config.toml
init_std_qkv = 0.0271
init_std_down = 0.00639
doc_mask = true
Each number is 128 + 32 x the weight over its row's rms, rounded and kept within 0 to 255. Layers, rows and columns count from 0. The size above them is the row's rms in percent of the matrix's.

# layer 3 MLP up, 1024x256, rms 0.0722, rows 430-435, columns 0-127
size [111  98  72  96  89 103]
[[ 88 150  66 125 122 164 159 120 139  88 147  81 116 110 146 174 115 187 193  96 139  67 131 118 128 217 136 168 152 137 195 103 101 118 132 119 123 106  57 105 120 134 181 141  91 129 121 100  87 105 122 129 102 127 102 133 196 174 116 139  93 190  65 133 156 175 133 138  81 100 102  82 137 176 129 127 138 180 174 159 141  84 142 176 111 126 165 154 104  83 120 124 104 116 156  88  93 163 128 120 155 104 160 180 110 142 170 103 147 118  47  92 143 118 127 184 139  65 145 155 124 148 154  82 161 137 108 117]
 [127 134  85 151 134 139  88 113  90  66 110 103 116 137 116 109 199 147 174 132 120 112 119 161  76 187  91  87 178 141 147 143 137 127 123 143 146  75  79 117 109 108  94 120  69 192 101 129 116  90 159 167  98  95 109  86 157 147 102 115 144 131  91 118 134 199 122  96 144 103  88 118  93 109 157 138 172 114 128 153 100 102 159 187  73 113 182 165  86 128 151 121  79 141 141 113 148 143  65 134  79 141 163 180 146 119 157 131 128  65 151 140 143 140 124 131 118  62 189 113 162 170 159 150 116 113 161 105]
 [ 95  99 104 130 163  98 153  81  70 117 126 118 138 150  85 106 166 127 114 130 165 144 155 151 109 158 110 176 155  95 118 161 127 127 148 158 129 147 134 146  89 111 144 171 116  70 153 126  86 110 114 131 155 135 131 114  81 141 141 162 129  93 190 101 136 109 110 150  66 138 168 147 147 126 133 106  78 152 139 152 168 104 161 148 101 154 100 124 157 145 170 117 122  98 107 132 196 122 110 143 113 167 141 174  67  74  83 183 140 169 155 114 143 185 152 157 128 160 107  91  79 168 112 160 131 129 174 106]
 [115  87  83 128 163 123  57 113 110  93 122 103 131 189  45 130 136 171 158 122 139 115  99 142 112 150 126 148 153 129 225 132 120 117 182 174 141 105  83 121 119 181 161 148  87 125 187 116  94  71 143 147 115 102 143  58 109 118  69 105 124 134  78  79 103 160 166 137 137 141 150 198 149 124 118 115  91 164 133 159 131 143 143 149 117 108 123 102 133 116 118 119 116 154 144  91 189  73 160 100 179 138  91 194 116  89 137 154 168 136  95 107 166 139 144 129 114  95 105  90  84 177 154  92 112 113 174  96]
 [128 135  42 136 159 115 102 139  98 100 135 101 134 156  92 118 122 162 148 120 152 109 144 145 100 139 135  29 161 148 165 196  91 127 172 183 129  82 110 138 147 163  77 152  82 160 123 123  82  80 162 150 142  85 160 131 151 123  86 130 139  91 145  73 115 146 136 166 126 135 138 144  95 147 150 114 100 113 109 182 140 117 147 148 142  96 121 104  88 145 152 112  85 131 126 145 120  89 104 107 108 117  65 180  95  97 131 214 116 122  93 157 180 148 116  87  91  71 151  84 119 221 154 161 100  79 143 130]
 [119 107  58 127 150 109  82  90 106  89 135 121 128 169  71 109 167 164 169 154 126  70 132 148  60 160 125 103 167  79 136 167 103 118 207 160 140 106  56 136 132 177 109 140  94 112 137 109  75  86 131 129 149 109 167  72 101 177  70  92 108 138 108 102 115 166  96 102 122 153 148 146 133 193 153 110 116 125 131 198  87 127 134 171  93 130 141 121 116 123 132  87 127 105 136 130 165 102 159 131 152 121  73 145 131 137 119 164 111  59 118 164 103 144 150 145 125  41 185 129 143 183 168  63 112  69 137 108]]
# layer 3 MLP down (transposed), 1024x256, rms 0.0531, rows 430-434, columns 0-127
size [ 86  97  61 110  81]
[[154 119 131 155  99  86 133 145  80 111 105 152 110 156  65 122 163 109 116  94 120 156 113 173 148 147 129  62  95  96 159 177 150 139 188 125 142 131  90 135 123 137 169 106 151 121 146 168 226  89 138 177 121 104  61  94 123 104 127  38 145 111 144  94 105 109 112  85 143 181 178 103 116 143  66 139 121 153 161 107 130 170 107 116 144 129  83  91 116 109  98 132 174  76 134 136  83 158  98 117 135 138 110 123 153 121  70 130  82  85 150 170 104 134 121 124 107 155 157 134 122 116 115  92  70 154 119  96]
 [143  74  93  95  52 168 134 150 122  92 143 115 129 125 149 172 116 147 122  99 136 124 143 169 135 145  59 108 161 123 194 135 104 141 139 102 152 137 167 142 177 129 122 197 146  90 109 110 193  76 109  55  93 111 153 147 103 147  78 119 102 149 132 128 122 118  97  86 127 120 148 180  73 165 144 100 136 108 136 117  38 100 146 131 136 131  96  98  58 100  87 140 119  40 108 171 122 165 110  95  17 126 131 158 111 209 144 112 151  75 128 134 105 139 150 159 155  94 122 197 213 144 133 148 130 168 147 148]
 [128 128 160  92 134 156 168 171 128 145  93 104 103 106 169 123 122 174 151 138 133 201  96 105 134 114 112 133 138  99 188 143  84 149 211 140 131 132 178  88 104 127 136 114 107 146 126 109 125 109 103 101 123 108 147 170  76 116 118 160 123 136 169 127 147 178 124 103 116 120 106 121 123  94 104  96  72  72 138 142 162 129 123 125 166  90  66  84  69 101  98 137 155 100  75 128 156 134 122 117  44  90 160 173 126 196 156 125 117 106 145 115 127 146 130 150 149 184 122  93 109 145 129 144 141 132 127 146]
 [133 148 139 120 167 148 152 110  82 131 125  89 109 201  78 177 166 125  90 117 191 118  97  62 117 105 139 123 133 128 183 117 187 130 158 114 107  82  81 155 160 178 161 134 144 171 112 168 120 121 117 175 133 112  66  90 146 120 100 170 159 152  86  84 153 109 163 173  30 111 155 123 181 164 132 116 146 151 136  89 162 122 140 136 136  90 148 100  98  81 147 123 142 141  95 162 161  76  92  57  86 127 128 180 130  66 116 156  98 192 112 128 142 176 153 181 148  96 118  98 119 173  87 121 125  99 158 164]
 [115 162  60  64 124 139 133  86 145 121 148 136 101  62 127 163  53  70 121 176 102 183 128 121 113 122 114  99 121  97 112 144 184 168   8 132 152 144  70 120 142 120  82 141 145 131 125 123 124 166 132 165  84 148  91 146 126 156 176 122 129 124  29 198 134 140 189  96 134  74  89 131 153 117 144 177 165 149  95 151  71 139  64  97 131 134 156  47  75 130 109 148 115 178 118 134 116 132 182 178 178 137 101  83 130 124 141 118 165 146 161 135 128 100 113 124 118 179 145 153 126 114 119  82  71  96 105 111]]